Weights of a small transformer language model: 10 heads of 64.
Each number is 500 + 40 x the weight over the matrix's rms, rounded and kept within 0 to 999. Layers, rows and columns count from 0. Numbers have three digits each.

# layer 9 MLP up, 2560x640, rms 0.181, rows 2160-2247, columns 0-159
435482475532524548528467455562513449474495489554521489521515493498554495532465569566436482495477455461519455500500448534515485483508535547530541582479473518504481440578533480546519501423494479503452499496525500478504450484473421506449482468449518518519511557543523491494604489506483537528460522506549479624542534528560481527497575428539492474545477496479539428464483551500546594541514494521572483513548508525429509536482486480465439440487468515494510587514499546516451511561500539
563530449559526537517429563546526413506454484551521513459414492528501513448484464552514494509531527526520595589500522479475479570438589449515548567502511574476436508519465454514502510440482613589402491478503537443509464440486507476522475479515516509470407486485545561503425515436502459496565582474529395484430480422513479516544520554545453492532590475576513466549511629497471568549490401468471548443436449480478562471495557448525464490594510515460509547505495460513534499488539568
492462486503515511516490565441428491480491545473539467575575502529489462522504532479470561484475510525490534509521557501442469517479534480524499447440480572457491519486520447494492470475527458550505477474531523435536494468496451531433481518462571454457477515525501575479459537457449477528539443562469497477453515540497558466534492497513541484427503536552520533434538513452541465461518506496543505523479527449496573488454515575517508485542442537412557489545503535441479526522552578
443466533450457448465483513491512558486491563612485452530490482513463455567543468516501492469451504509471531550544562564436479483533543497497473594493495472473458542455511461512443492532519430418426482467533497448471496472523515488545521507593470463567505576553537531471526546462553463457483474488422533495490486466469542493545475567444520475473530503495524525512547487497500542484526531492494567512462483500460514486486499471484510381556520456520512574534504494544447468397560477
519513566513528574511572467544453464538434444538474504513580464492496424469531517462488460467527562480495459552371527460454490570484524445484523550445480532556489503512451507491540527537504491544560536433448524519466502516522557479461503457511524468529547507471498518452455427521524526538544467508545524530463550471462482525458454516509441507513504510468496508510461449484495428487523436536496505512564417504414491516448462530523529507461533417538474475496490460478510547505539427
535533510572553491567582533552476471552504551548487524490419552495505490426527477494508541524510460424507547480552438478487525461535481463522493548480487554481502521499489515504523475502497455523450481483522486510541489509504530483547504474481479551465459567523530523532510513524517492509558529483517532536421547498557524494518532437507477495487420504547454560460496491484492555553494506504564492530472526571464506461520463555527467459525461494499487425518539462433511555489583443
512458535536501500558564535462497520533505424450450502446554448455480521452436469509482507493489503486451503517531485506456485503505447497474502444474505495555483521470483473461508485465499508541506502497523499483517481514498490445474503486498556463470464485515527426535462501524452528461503467516496476507481490513504490572416516503509524472424553461543458486453465511479564489536586552446535481539530491504548466462447460534511440495499485591528529463532477512564505450522538531
421550437467514461454512509468402461506527472499456539532452526375538508534446521486541507484484473630535528456454429472512522523489540498483472464473496540527552499525523443566496495499565552529505571549502550482453450490532487525479444483444426459535518398470478461534465532447492514448558522458487483472501516573560554512462558500515484528522484559459447484491408477478529530437527481500513489490479568515469495489473440528567557511458556534477479493503461490467506469510466446
507519533441531492556503467459463448473424501457491540599501522542523493494462463440520507480502546521443443560524495501503550540512516536463459517476439547507503430446596573479584461566525511499457529545544574450476439436545471467520490472518569501537519434510549476504491493448564484457470527480471553524481497474459528457450493541442529462467411493474570515472547467492505458442537517517474518506495496486440445470536523471541462479559500414538559503525539564471450517408557526
529532514474498535499491553521532625536514543511534541507516518514404548505514573492489516504481438544477520541470409529503468475578538496477506501476552424565518450441538543557425490439531490502576492458492507505488475538482515484496455455503517490541495493467528543569549486518487504508489529477512485474492502485531462542521481482494455475476511507497437500486529504554464446530498465446524513495553396513527456488543495476473497521471518481504529558459533529477525488495461516
485438508497557482507461536474445524450534516525476508440496514440455531462464500543515554415529505489499451549514474516476454505587490536429507554534489474577473519512475528489502487495463506493465437551533580545437513504491482503490528487485486518475518524449531509450433517558628537467552537528568491513502510422402505505543438439545524485504474490581526483540492469467523503456469480499534510470514502515453513515464512556458507429512490514514510530502539469436504543519512536
481536510530498508469554487525491396544476559497476442519477520597438482473525454535465439497480521497476450508536511498440465472500471496474479591532489561517489538496486570515502535573483579433513465451544479503546469490481547454477534503510474530522617477475554479456479486482474412477490424509499496549474520504491539534494526519459503403512509519474507524460524492458489557590588486562473511450433553426446421483401505409561485469526436513547433487579537462464539439526440421
540492518466575513553431518560495559529535479455427477478561472574483574529477468463482472500471431552552509498454541425534508512485483438498512457483473506469547441469532458531495470516505398472474430509463502425512494512454531445428508480477426525483410488492490448551453530495513489477495512528553487545543444521466518566499541535458497502504471464523550496466562501439551436566481516462560484399566512480536559447502493442543407459489481471541452466477450479465512485486538499
504553570462513534525503597512498490510520491506548509552457531498488551511503487513587548477465521430514505525456473425485481435559549496524505583524468524506506610418473456458453509496511458480503537476496496455482469496552444543460460444521511494491428490547540516489562474564524535529435567473538501438462484523399467564508508479522471414532468503462514516495481551554454459439550464561491441534551442463436460487557471500465535529504504583486499480523622482517546432495407445
586444477507499473530453522584514537443503624524544512489520502441428497592495533495555479553587441499501564458537526491542500407564484512504567529476419513514547453459462419476513473487516438478487445514540566516491490506521482570511570478489488577473515519560528536527443522520498451492525523433448524510510496586540524551461459454447434543503483427509479456469482531534518513476591476556430458542497448515522558497514493527531516491545420471470512413548601474507447469494463449
470491571522517455522464540516517451466522490466549447502560473503510499483475468415479547525542570521378432440556485469498479495472361471531524437465561476434518447509507530506487577520441505529544513440434571529465501572585498471365545503503523568484455543531539466506443501529600463505493480569479512485530449485470528512501537475515452526556557578606541547468511477545516524418520512509488517466437460482457423487492509464446499472532516508567457493464510552516477506460440517
588511486605513539453531512498527481497493498562490478464513504577470452538550478535518546439422445531493494476493527549436481524526541578537463495412511563516468453482430487529500534561435526498555455479483486478499488500509509467538520470516461556493541551496492550537436444511484413510441495492473459500527509560538491536555483490492498498519504523453450495487501520493520501476527440562480473528508495452509552495504587473482490497439580532449550419504483477531480490525503505
506472520512479460496452611543517487500532489460532521430484524484512505411574507457501428513538490468443563547554501457539523552553498519520492458499532487513475474531485461520525524455441512538546524501455552493537481473493445542539467528536477548492457553504463574574481454511507462498500475478523549482521455489465520535515479450434493593520445507509502476443427509446526397458463598461460571513484503532513548482554523547532533543441479497445435496478473508514509406473531486
459538508532522487480577523559494477505484528469442432528470484528516538547504499459497446558493476512460552519488490509490526506485514529538512537531436563500581468476527443574476559504511473481499499520471524481459495464469546465440498510463509499543483546483439493553520518485469540482468567605509553533522442511500535491490516570492504480531522520524548459504504533518534484473520470414551545514528549503448416551506470522453551476515570472571440470486441557481485540458500531
511487544509561515513494581510513549536522533534517443475518527499454551579516551483498472461490515570511426502546475482419499503577509536507476519509504569456492575501465490452551481526563454476509595494417467547499493513498498512485505448523458442490510492497498457486514524478477500446550427454485515490551550497454462545430486487533509467493618475426478480533523494465580460484523534490472557465509564467601553551524516487444475478459517508507500556480439452455465505466532526
492568489515509476469534435527528533499615552528485471519529481480500507483415554491472503545498560530475466467495462541513516486499491509509469497425467513483525518476503541487544488411454476448451471505500519484505476508524574462620476534551479398485521489510424480557552428514545480506580565556498472479539554605526447476489468510525489511494488399520526513521535515491464504468495495499497477437437571518444531532428545501447435523526513522547506484483544504545450491455505531
527476540436388567563552513494518521515475406412523508463502569480468515525527533450510489463518558413415507520397516503491552454503475405405535470477484491573438474555413435497455497520462533445501514559490518545578515469489485499483430517475518583514437618553484455507473500497507554438517561470466530558476460529514511461452543498604488455554449565504477436470589567462459490501534421474530554561487438517503455510498452525509508467434512537460540546450472548386501543443526496
479516493558487525411562547502576540488589495531585484448543377447472597475490525463555516464557522612549503550466429516468503555516510455473440434520363529437547476420500447491514472493428499497530527538447505484529532498491446524545510555384505569492453476529512524437541489409507498509577483496455461498554443536463510473476561541495430487491496550576509531560565469554504522578498499491527460511546484472461475422572555511451479462580489506421520482498568502426465442534500520
456494517472516499558428534550526554541508520456471349554518483474516534502418495502533519474508454523556524437521462497427533545572545528459461549574500503537497458523499509482532447406474530515451512461467490470469508500520505502465513366499498466558468570528485448463534538476499498458515542465529432575491539554527530533481496490530417571414535536555504509480512507498518550539494559495474500508529539525499518438544428568469440483535501525498513561418508489507445458480491516
510512501461442524520486497473518383498554449494501450478467468468551539453535523510551498482468394547528489553500501505491564548491549513559408571468485571533514582477478473518500586473524463484535510489488459486482456494481532497505483417492499465520570465445547505535438526535493529525543574400542541468485468522539450563540505438546529452492567441517518527502546540514451465495478457516524549471477521553533573499512438553470513511543517521503506466528432558500518514506522469
544454486428543559570536499510433536445573535547430474475560516490464499552505557469443507540521443461503587508521578509431533500479498587497554450467464545475546571506523525530510479516564513456471489449577530588497515451443465518463530475438417479532360486494518497492561440466498569430552525512469463437431478521462481493525497478517461515522507518627475513480516534508496525545479481490452479563495465510570447520503534517511497515520521486525465575386476416535484529563429530
500500551468485460479516476534495477505536418493557494522520467487486529434533500478526477578541490435530568506480441457445509508498532449531459523450497507481477479536568479479553538487554434495500527532522494513527511516500544528522517470498523506501414536480490509492547499519550538528505535551500551500479544473532512451510514468553497558523521465497473468433527489469482507517538503507458455524487543481548459486521523519468473544527495481467472494452546584530498462519578445
492456598517470457450489493546507468500412543435483496498524511556469488485445539589517458438541437478474449558575501517504440494533503526491477432566541459544499403502473494458481494502539533514477569461490506463537496471525489469384462500538561539507524524461516481507487483459524505503422485486456490522504541484507543486523520438470592485524554482418465501403536552464523543497437492552475502506542446494568479523428486522534472516516506566462469505457511538481457473421515450
397441452482480520468505415555557469557500524512546549449565547460463486519418496488501340481540481563465440502507546457505445488498473544576501508475479543442458403561472590519524505530438546484556476524515470505574510600520506552465453469490482481561449467528455529503539521528487517449459499491511490525554419491456576501523461473499469490531409519401539481479481460546449464530447533488551504572534520470498475523536488499536417496527521496507516504494551517514430457470483461
521484564549503521526559458497479472502530581471478554497372506450514555443532542496506496494519523493510448549481514494489488548488563479474507524476400444537481455449547498519493490435488447511476539538483517497406489490405553463475479524511556499481504521459473431562492478516509572456505517511507499596470485461507518435440531528435521514466458555498528447483523502505520461428521525562541514500510559533520454509463515513467494482494464482446468523475509499495451518445553476
505499486510582503460510451484518516571458416530526510506501506446511494559467566467473521525500515553427513581535542446463431478512453557455484462563533431545495506544501545536531575522490502502432537493487521586487466473547540527472523462527459465570474508522423469527514527471526460498516457533517456465510521545442447511478418492554532586449527545512431488462424503504469464620516523403504426553464524417501472440493466485521455453514545468542480486513483460511543475516483439
493523561514442518493492447538517471550495487476543482442471505469555550524619532524498521445467428466512553541516576512424452528449498488434505388507477508474530492473466434485538533485543564438496517491401547468531493553475482530524591523466495461538430521438523532509479526504522495484487441496449509404438502477556438568490474533479479597542546549530468460454568581560540458474482514486498454560530544506531447532473513528478489518487526496520498518536543489561503493535464521
503476495509533575486501603575492468506549500479493523548498474536463486469517452495542472494521510511537505513468580475494456444552475536491511526508537436523570471516498496473440486516512458460479531416542467519479533536527437534502450517471517484528373470484525498598521509550472531449465523527575531464483527496499526502579503514488554538511390451532508482530489538445456493540452513496495444479576426567487521470539519466475543487432502529475465530504545489442485541516508537
494459417467499607493482564500491530551423594508502423513506514522520559462495516555498476492426465469526443518571471551506502500492448516555480545542426435528496376492594504448450497548539569444490503485498531471470466423498504445430526504471513558573487601501554465550447488531513381440509430489493594525484522538530487542520446470515540485606512545504539502509454472533545448566486565453460528541467436485479446573509535443571518461505462441486572543532460460506503515510493499
532534506480534442513503522558496489461547476486452469527509512544564542560483430534437474559497427504474536474532514482563560523516507448488521442474526481472520472505520496564578522481487479578527510445487527451434499554462496577499461503494433530477491499554449501516498448493494482476539512537559516517469491586521551529494552466404463476525551499508529540476529463500546547471490432475456497520466514482516510473568534498512432385485518448546469523499441452535568464551508512
466438481446539520474457550512477518536437592497420487501464445494442439477477389455544446537513488521513430571476520552504392579495502505439490523438476496509554489478521528535540481508530515442495459457435442533483474539544547416450470507475533550490453468521510498511485483493544472473520483443509495548438554447530559455481512448476518471487540511435491544450467493575456495452554478453506503485508498522525498488490419554498482381437503530519479468483496528469428501406446486
499545474452524497486507464576502596476501467581502479529526479425437442451454439493456500510413524524490476490480502486456530464524468446464493544491476505529495471527500536503507510480523520538568545487567466547521503429470511451499573522471544519525545428486475537441481477520541558461456510484439493482519449500523520502550522523407502517496513443490431523486519437507499556485483460496498487484485466492485525489501417465520427525491432479554499415533484437528549499509544450
476413527537458478506556521470461570539431517487529498482476545458485488522524510496530526525522506448506492447478571478468578485416480524540476519522575471521437442536497515518443473553600566483512443506485503542529519442568516497501497537403491502516444465540546509511457516489485476428474516505539471530482480529547535456489538491458520507503487465499541513436455566489504461514480549519534496491512532473491513470469466509486458525504496526495492527456460472544501557395579489
472507443459487517531537437497505544466517563509538474521507487489518552473526503408450474551574433517409458494458477476536467498487495455467506477426486545512507523414494482621539456540477489531478503546501552515492429515451494464501540464608509540469437494530569503573527479474510506511499520469424529521454622503469439502475499479496489540460493459552489520470488473500507556552549435450523477481484483486532481468542466506431470547439503541555515516486477533619522478513514440
516464427518521582441524557514503469516518473494453546487480517488502521441506558503505486447477495453460489475458467509491531505467502474527479529481483543438556491481518477527436481469403515539528486562492499505500500485477494468486542481454520533495556499553492490476496457512530430518541522517579512509506524516446501534461527472506531568488515541546489506475467450506445452531538529496489509453534535494552527539488484510455544522476422463554441565531530490534479552508490455
487519481540506532514526447444405444552481537418473543496504583507489472498476475519511484505520505459402458521462561445449550510467521504430484560580435465494554542410563491556530498493516502579444547468506482501427502540547498564506539544507440512507486536510468508477562491513534498508527548514515591581495552445423523497495519494502530494506519518522458487430507499466511544452552523503503581497514484589473527471539458450505478511510487500448503505529529476541527505522469535
518535540457508504499554492478516477505437525515461480546542411537493515511517470420484480405442491461505489419516529474493465495517539566579517481527459482479488453464510527507497531493520561505569458464565462541496480510546457516469528465519489516463466470547455508494453442499516449493572486523528497474486515499439508518424506471491451518422578501463447488439498431492486581520510499531488532546428554579532524456601502556477529484491508509471511489542484444580457447438512449
465550478486498524496522516509517486508494543544521504573483495503406451608504490426481531503539560562452518488521515512485496519519512538518491521515480491423529542509481490563533484492543528522474490640493551545523503424584566445499490499467428428491467512461493518459461472486491452551505489568470476517575552512518472453514479476508509437489535415547434559537504491512524540474581515475472507463487438444437492466499486559469481494521520477517549441544512492558550490507533535
500459463450482549507422459457511531465495466471513471459478513538539478560484462457562531551514512467542499445445486543496497447489454504442553557415447455472571469507455441481506509448540450477524509528496511554462550471511521478556476537534528529511495530549476561490517498499447477466577576518534436426451535471492505425400508447492480529559461393512526540528551386508586483526446491461540490551446599542528473443512482532565509456582545502505473492506454496485504474454532466
532528559503492490598484491463488511538507468446473502541469556499460475478523522466518450496560555565584460544449425480486392461543462547546503510493518390559489535449588537479468456532602477503501517542467530524493490467488540521468489473454462504512484439505513486495503508458535542538531479516498522482502545472529510442503475512549578549546550448469462596554490557502525556515551440524537494452492503521554436469521549488461576490493571462504472490474586494548483500499511480
474508449652534553537453468490543564503524530580461552447514413513511519540468563459546499521480511480454436499531419560430469448502489434573424551465452558576465507436495453540457500475483501445421528505491490493471404455510514511476504527543501521497477526501548557447477502426545564529464485466474497509425482543482466501466473499534486569500533544503468528481479472484478432463443546427542531578514540472547529516445453488429488502494506484526499496545453471488533453523511407
496537544483476505469526442512504449539411532510486469540508539441457511494494488465462459499519536487493446542474498409432544440532532503518501511537485505535486424499509443469498526500479506479498510430544522514515521436481532435537496499442524469505475498454512512528540448464472485514551498489478475534492522537537450467538484564514464476487496449519464422484533535460475444495487425500486471362602489413417465556515490521533515478437431514500509574435427452524486497522447432
481515514498526518500480425460489491463453522535500502534478537508382419478511477631506555509523481529478560515467461494604455575407460458483564469513528556438472511474508566536478454502532417479501425457556485588473491511482534526573544483583544455517476497479510551504518502501440465490474474521472512485452518520533541476608544590523561535526439485513483480511519462510487466487482558544406560560532457477502511583424591459504496507482460412470527475440559478522520529447517448
576495560503504541459447460536487484536501515436500498449499525479492505459503476469524535470452502515489501507429549538499603493550504473454445567431594426501488455497465500537437492522486572507519528504441532464456489515410556468460508434519528538489430556396471458468481398509490449443480552500529489505481500519491487474519542506476438595498534418477554542481556513501502490474523496481448461540468487598519494557519524465449535452522478496486467584506560482430510516517459544
532503515488535494437476523509457485443476542460472535553517502453552525515536502451439492449480464554505423513504487499510491478525493514542487463449515521480501472533509456506470472528518528469496449482464432461527460531520449460524451440488479539497437504541531531411399539511512509555517462525480455465526512503489465543498487451510524500463491484494454447485506510428541551432524539458508472503481530496429437474477513457504555519506544505534537469497480514576517443448516534
513497560502478490567531538503548504492500487463492495533480631535482498422495491510501488475457499500502393530443476514525442458515513508483531502478530608507470518548472477485445448524497502474599508450468453501452452528515480501466452544496485466477518482475500464551542439425500495480521501559515421552481498487480468491477504479486560539508523495550492501496506471512413535494511528532519551498507461516549474543489503516507533504442451520448585476418456445521491484481432460
446570584443518513472392509510529408539437562554505515446504561521513504518500544500538534499452543488551493506508514526413476476404528486489559504428480563552557473481526556490554522491462576532500553513441529501507464498434494553472483556515498475488508482471536517589502524536396501479523519476511553539461521479457533477524505473495505496507524431498436540533533453471473474476545509534548478481454555524493480483465582486445497482455547398501572493511548516574497519511456516
539552500497545490448479426569605505531544474513472499533581531444477457484456468443483525534468522464489539469470486511496485561518511405517555512498519531429473570486485516504478507445460520446483514524576453493473495453463479506515424556505479486484563510526509527515457517511443485495556506512467489536497530494496463475486500537508458540484501527558475445484442503499544588554510548481576422503448444520581508517457529432481508482537490496538488505508531521441489447412472544
531479450502515399464532490499509456506495491517441506520432511513525488526500501541520545477480462446449467561469504479509475433466449471562471488477521472508459494472439504489539458493519526484487493479493535498517471529429491436476494467500491569460525442417473521504498464488551470511550468495579514427454549544450506512595511553513485505441494474520488490533516467483476565493517497458435484516404496502539483409459463444528518419538494521516524455474520509544494521459568536
555480433454529470508498519479399529571533563522502503514540492515487460452537468501527541495478532410521453487535486451454529425436495494551437512423549484535465566509574465481463441489535477516493446465541491526486460481468549499522462540461516458549493555462500470538468425489493513500497477494483501526540581463551500476499542489491528580484493439439468484456491425430485535529579510486541469514472431520489521536469483480479422506534493458504484466462484490537526478498522482
450449488490456573505489565504464431472496459576535481474428529498525621488431532468460495492481497444533492543451537478535517527523484496527437504436525434515596502533457490556578454508387492528519586548452485485527523525554512452478513511456429462465509443504592474469549529485522520464486459541436493502521497479516465459492459487506520479475536430510493543557490480505418445538512551518516507549468478481395515524537521519532486499523468521477572510515504391440539509494536444
458499500468484501452512471536543451505538485517540453512536527520428528578535546505493523490432596511459572451534506475498465429487446493517488557480485529548501496452484546503500539489461489484496484484478454532521535523534517481487564569516553521532573558451505542563500518558548442501461549484522504514492487529566470491545507543518453599512555463521472499471506508505506541537535437510516474567486523494532522588564477406518536529529461544471520501559479524454392531503508565
482513498475538535473532497534564520505535524457482489523554550521488501539501550529477422530451496498482406541460514518520515473442489499476512592548509619479504530476468525480493525544514516453451507531474528543470449512510567479501543492487564438528552518531565522595477504532479494471499500484477480452490484471571563469475534483539582530511543487513454535396510537538519488483545487603510547469498527534493506483506545475562532518449532539446444501573421541505553491547482502
448528517583514449559519501478541548557558446475524443547436493569518497534529485463525481430533487463474467439455505504538627440481525431479441556479422415542453498502506417479516522503530553508467525530525439511441515520518603512453543525493559491581503488551469473497426557538526453452495534574436494450505580505471507524417507555510496509519528541546546507538493509448403586511493545447487505520496468484550479524440466482515529531567534422486556483454550481485541532556432509
521560479454443433531533553426487536503546470559487442506405552498476541492527504463489500438535492535481531439495469538519493488513500503413476481498516507474499547492502492455512440552503471534528464525459498509493490571533512480498488530527504577475577567478476488501548556550482492500532497503551543483509557513454555476559449524496510544486503539592473454499523550473515497493489468476540492574477498503468520478524527496497465460533470465509584493482495516491484519503470484
417527527443446485499513487536541458518523514515491516575459476481466476471472465469513450446519534444470465513458505483492452434494549499525470480506495475500488497537575536491477558526480511485450494572517476512514495482533539506412485509528438477495471498519501458505479464507507516508530518491576504508503483515570470535417538528465535545464514479477458573492540477390548486481504534421558500569444514478459479474510530551425481546441502499457480522461465516478487443516500544
576519485543459492471440605539513466492502422511528497509478471448434442458500504480519550383532513482532538553570554495545489430514499525522491484467461497537542582493537545500493495512480479438500520540472450437535491504438508509496477470456526613501505537475509484570487503487523546478543530533499478468516529557523471518569467464466487475510526472486509502510465464489486538506506542505477533433529448520407508555509612501512522557468538464437492500474476528505454482496532452
491430464566530386504417515554520554528534440404499488502517490516449557530491500517501510508487574522485479486451506611505461431494491476479416513471517545507554485527515391476521474486472575448506494614518425491562525465574467408525511486399535417580451548533512478555449571476435456511434560482521452546469436497578478498499449441441584502460528461419567543567475446466459520503468503533541482520456511467500453533447459490397537488518419503487459480574500541548479523528503527
531462560539510494532532476518522474441493458569533486473489414462476534538502502432419578581589528450466435529494473503454482502536493517517475533431484525386482577537468443464498519565495484488475545465503429527515463469500512506498517446431464587468480502516527555554496514562581473525577553520428507512519530525506549494558505489504508441480526487536483486483554404513424473454499521445556586474479432530477491412571430521559499458496537563528485477544567476516494522505473545
388519490485504549542472584552486512555495466540520521517515447548491560521536472456547483506508532440465533485521527426520468470546437465495440498464447534468471511430532446509467388542514480465587509490507466489502570532471536452565548456471568499499533515551518560549554585558495488578598432559558491440465556506514525511433510534533524451531486548497415505481495555547572497518553562499408431526515379549484525513580592421575428494466519564525505504536477529436492545559539511
469497525515518432502480527542479498516523454494546539510539483475469544523475516490508542518477483412508536523466526535539453488534576510454382482468488502481534522471501533508528529463493453531469469505484535495493466522441431562524469494526492476520454500501407437502486507436505448472543508495473510502484483524500484491447560529425538528512480537584514523483483452532529475462523512502465507455523543431457602503595567517441504464591500459497417498503485552469515492559462492
511398420525518463441526549504538531516547538494516537527447530506473544429473475473489493478469479465509504480547440491513514575510533535497452543512460473486495531468495490579556453555541485434559484491446539518467516560471482468480449523591529505452541405504500558470465542559521498477536453512569551543524482551569518503532488480536473534452560500478490490455491483516427506484513468533542535475433565464512589510455507517485471485543531448506498462468471465467509524465512585
510518550476540474572507497496510542470549434455499555542472533525510574537511454475504521515452506489545564495534499533515415474530502503508620489475464471497520499568497502435519535547592451465564513501515467490501513513431511497535524453482435486547484536488533545534475529493462570541557526472500466505396434517478487485564517450513489488504566532473453531509552512495533524522504422532514434485509494529567439488525572532488509480521531506462470560486478461565502435480502471
521471519463502469602496528523491452491463523477490504523456513438502551492502514581477559511515483552434444479495550449437446417534517534523519613500577427453461384426486505534486537502515482471490499447477489532496427516489495510479454557451497517509444519502562477548596521499460477485572496510534541488500477481530507503493571433600556530508425462492504499494465513486477461453495487488501488485473435574518519485509465537504486531474439495495432517485552462429442581522436451
544510488512487477519483526480485489483464540539496415480467425508494532453558465545555480520493556511548472483594544498534542495545454489518479467483537497537506498583553518513421496433538515590456460530506491506564485549465497447452478576533501493500561498499422486463539545490534439445488496546445546459488472573486557546537485508465508507407567506538533525449504505527431443491431467508537433458478509576495531457560521447539507564465514535520505438500512516506521496502446564
486489469490438492521489511521513487477555505515487520480539527482485496492483492535504525458437519539584546539552448474508483478497498496517443574523507531518477544515481610525448612533399585545486489512530504553474515516496545490455455496527447508519485469502547511585462542557517445524488560457534460516474486496550445480459518406536447515499538563484497512511438443441505558454472545510498472547498473484497526491545512470488435458505489538560501481458533491486460455541512442
419562499587546436483531571500534507617431454618397494496453498475496406517523593493522477536482476527519562502453472427527473530505522508535485434480460358537564483516562485484482555590510522442470436474493544507464539514479454445507563485470472526521475547468576521501507537486520456474531481496503513453475567479409487540489470454524453584554566453524439538536499580500548479469546475522484489467451521508497494485571530527467503585579500464499420516481446552435482559449495475
451521464574463454501517511442495560414501473489485478462527573545497487532482466531521430468471481459554464524561538513521530526496538493540434535511499471590584400475495473518451503553515506536497538565503499540531493595484483504519552548552460472521436572401528549492457560531507437475508524573458468458592539470515484485468476554478532520533504577461474563459556477435449543515519587490503533519463479565470394524439481440528501532473429528509518513486508540480490511564443548
504508523492462487541527550493495433527477550505525422538513495489502482417507574429541444538470511543580473466508505523462541572560439528509475483482557487559467462495527539574490502511483512453523547474517519438481456465457524565451444459566555546492479497516499542470429513518550512477549532444463482492496485557484561520457470563456489521462536498544460490452573570488497504526472480581499499547526406399408429448503532467510544523510510534524495474505534523518504429474523502
473558440454409576522483478497453478499494550531515501536492482577532521514431484525456382462508484483443452404483510515507515483497514517525476577562422585450500456535521603433530567509545551554452477523544494519567490476531570476459461457539481530542416404413488542481529505501535450489551439534418503566462463571454519479544455477475497461524562477397534439528466450489472467441510435525486557518524538466521427510518543496586490473456527543459532541470499532506442479499480447
462578499480489520470504463532560511529504501524494444477533485444548463488609465452511484454400439528492481508497503487550505560543473546474469523460549450501551468501409476532509431460561518496512430453485477437499478450553506423444511471471462573446517507459490480546489477541522464463504535485566570518545521457519462436460516498490472513486509479579524453404569516508509490540505523551471508512460536511499517495482533566447519499482475513429476491591492489561509559494521480
598470513484432502498463468586506449524485480424570497507516485478535497538587505490539479482507520518484467555440528457454562581509468535510457552552539542463578510494457487463488567553551491538465509527489485539501500418507489483548469478400562439523544530528533456504538490598463503510536596504483484517551481486525516479530459546464561501479558542567517493457541466459469568498489441461544503454499478479560459463498581450583489545456465547489428479487487494504477562535490496
493528478565516488535544511561550538536496447527513504506460551520521492542487578514482527528577446463500506445511482511552514496523499497462503554560528450420503434540478419470537420489539547502507520508519521539433473517520562515447523491510528534519519502503412524565550542561502537477471523527500520479530469499488470502458551528542485529533425474520480533477500567509549500473501442484544520495457486515546420483523518562444540439565508509566440467474521479475546457449459538
469567525473434513453518463519504515553509492449528473433548507515424472537458498536512543476505535503479476516498457523502539423486512531466514544465516523529477513430474629563470443542482485553463479531435484521507469539493569532459418455472519537549492464589544517508476521509522549520497478508509516503528578523464450462495505589436494524538432527530432510451520515527508509521521472492524503520570514475580502465544570468525570515448494453573484548549540421458486535539532533
441507513498536480482523431503478518531448455431498537475500559463510469535394533495448451526416422474508527507483437462469531511480498548541526489521492458520492491498486467463528462474547575557478523598482423527463517499527498556420466486499539518514556567517508468507472433418575562530561436488484509467492534503494500528481493450465517451481554515482483484525534533481476509583477468484487449518476480452466542454503517562415479559528477484457505467519495506478496518539533530
500466472500503512506531487537533471591476481544525508447429521538484490511474492495497551486487545489496452571475566506485464567512519532486535520546563546528492524376472468511441555413525540482536597535505464449440451550522538552504469538442524456534605497545518506480445515494451479522539479497510510487539483505471501432463470533559484470508506495419449512556537511420604570488499504558535459489445515430478519480434511515515542514458481501593493505505487466542510453546488522
458438516632504471515448514467504552532430536556539575465491477553534525561503467536451450490450452477551524494544501486493487520482499537452447479480465572509536477540460426520512468528511574539412542456453483531454484548509490467521523529455488518493469529547452463437465507480434512424455471480517521499492500497476536424499533524537534625561512453510455559545509526536501445548473437539489496541471571513558483531521541521468483478516531492517425471466514491588512604529475534
516418557451484464453456554454513549582539515485424484481453522547527418500502493482519537544537486509538563469485497475467527500540503483459474513430468494475447509482502539517503462476455539475484532522431506493527526483507470548444580415510491489503532502454473505479481491499464445514531547515509489508530505478448554488538497475496546534496484516489404517505490460484451515560431460548462505528578512511490445471407470520559459498537556453439530506519514464521470459498504512
492519471461484527493525469464442493471520511482529529471484537495520520468528471537551482525470522518460475550513493485479485532507510532540505535461511576467547520468545603524536524517510486485493531601482502458496511482484542564494531502619485414532501506540504526536501530546496501493467478457521477530486468554551483517507452539541461477500502502506515489516408414522541461533543494548576417506457517465519567406443539473513476438499482507470516500470511501447510487436499448
498481490477508562548457568538477463535475516494485497497465444505509418485540455541517503444437498520421473442463519511443438506471522571480516511477522446482461522524459522534482520536545506454455508528494469505596449424476518501548505537489497439532518417517519466468493539535422486538539458556570499527420530547538471465503554542523460583485463518509488479550531472438503568480493488533546547466460478464397565493468452488580472524498511520541540470505556515498514552521519494
517512485589470478414447490523555458474542485495508532506518562429473570453450441457468544540492484484455506552438529525475493553485421477502449543529568551472479503572487540544568482536566520455472455472445509472495468532557543484468520556458544435523498477496547487525556442562408512586481551439551457466545511508578490467517507528411435494503546460518507463481537524491467514467474526482518468566549465503452529603501531496487525476487500414514530415468489458452485531436490549
471433479561456404446515549569536456595525456534504547443598581604552551442551567660478515465442362433540505529510387405487406481343553434523507349481513479545568545495436476543582415452500430438353370480440609491516526428480462483539435486568501417536568587505489495580548396538579511470554510609512483513504493532481516549495518503552362445541535543438601445473514522505499464465432426441483576424474466504494447470429470526545470467444602657348559517452481402459450577515518516
502475524486580541452493490492541509515486471461515475498487408451546490464443512444525454525489539546538497573471489496531569502459558470546521470452503559519478568463502544501569439508528611445405485490524504492505492416466485499447482496479534479473467551501522432514528449468543434489469485556530436460520492471479617552456415427476535470507609578389554429495507481520486504468508518464435488508479560528443515531441500517549441534485424531535457506475481502445489542498509447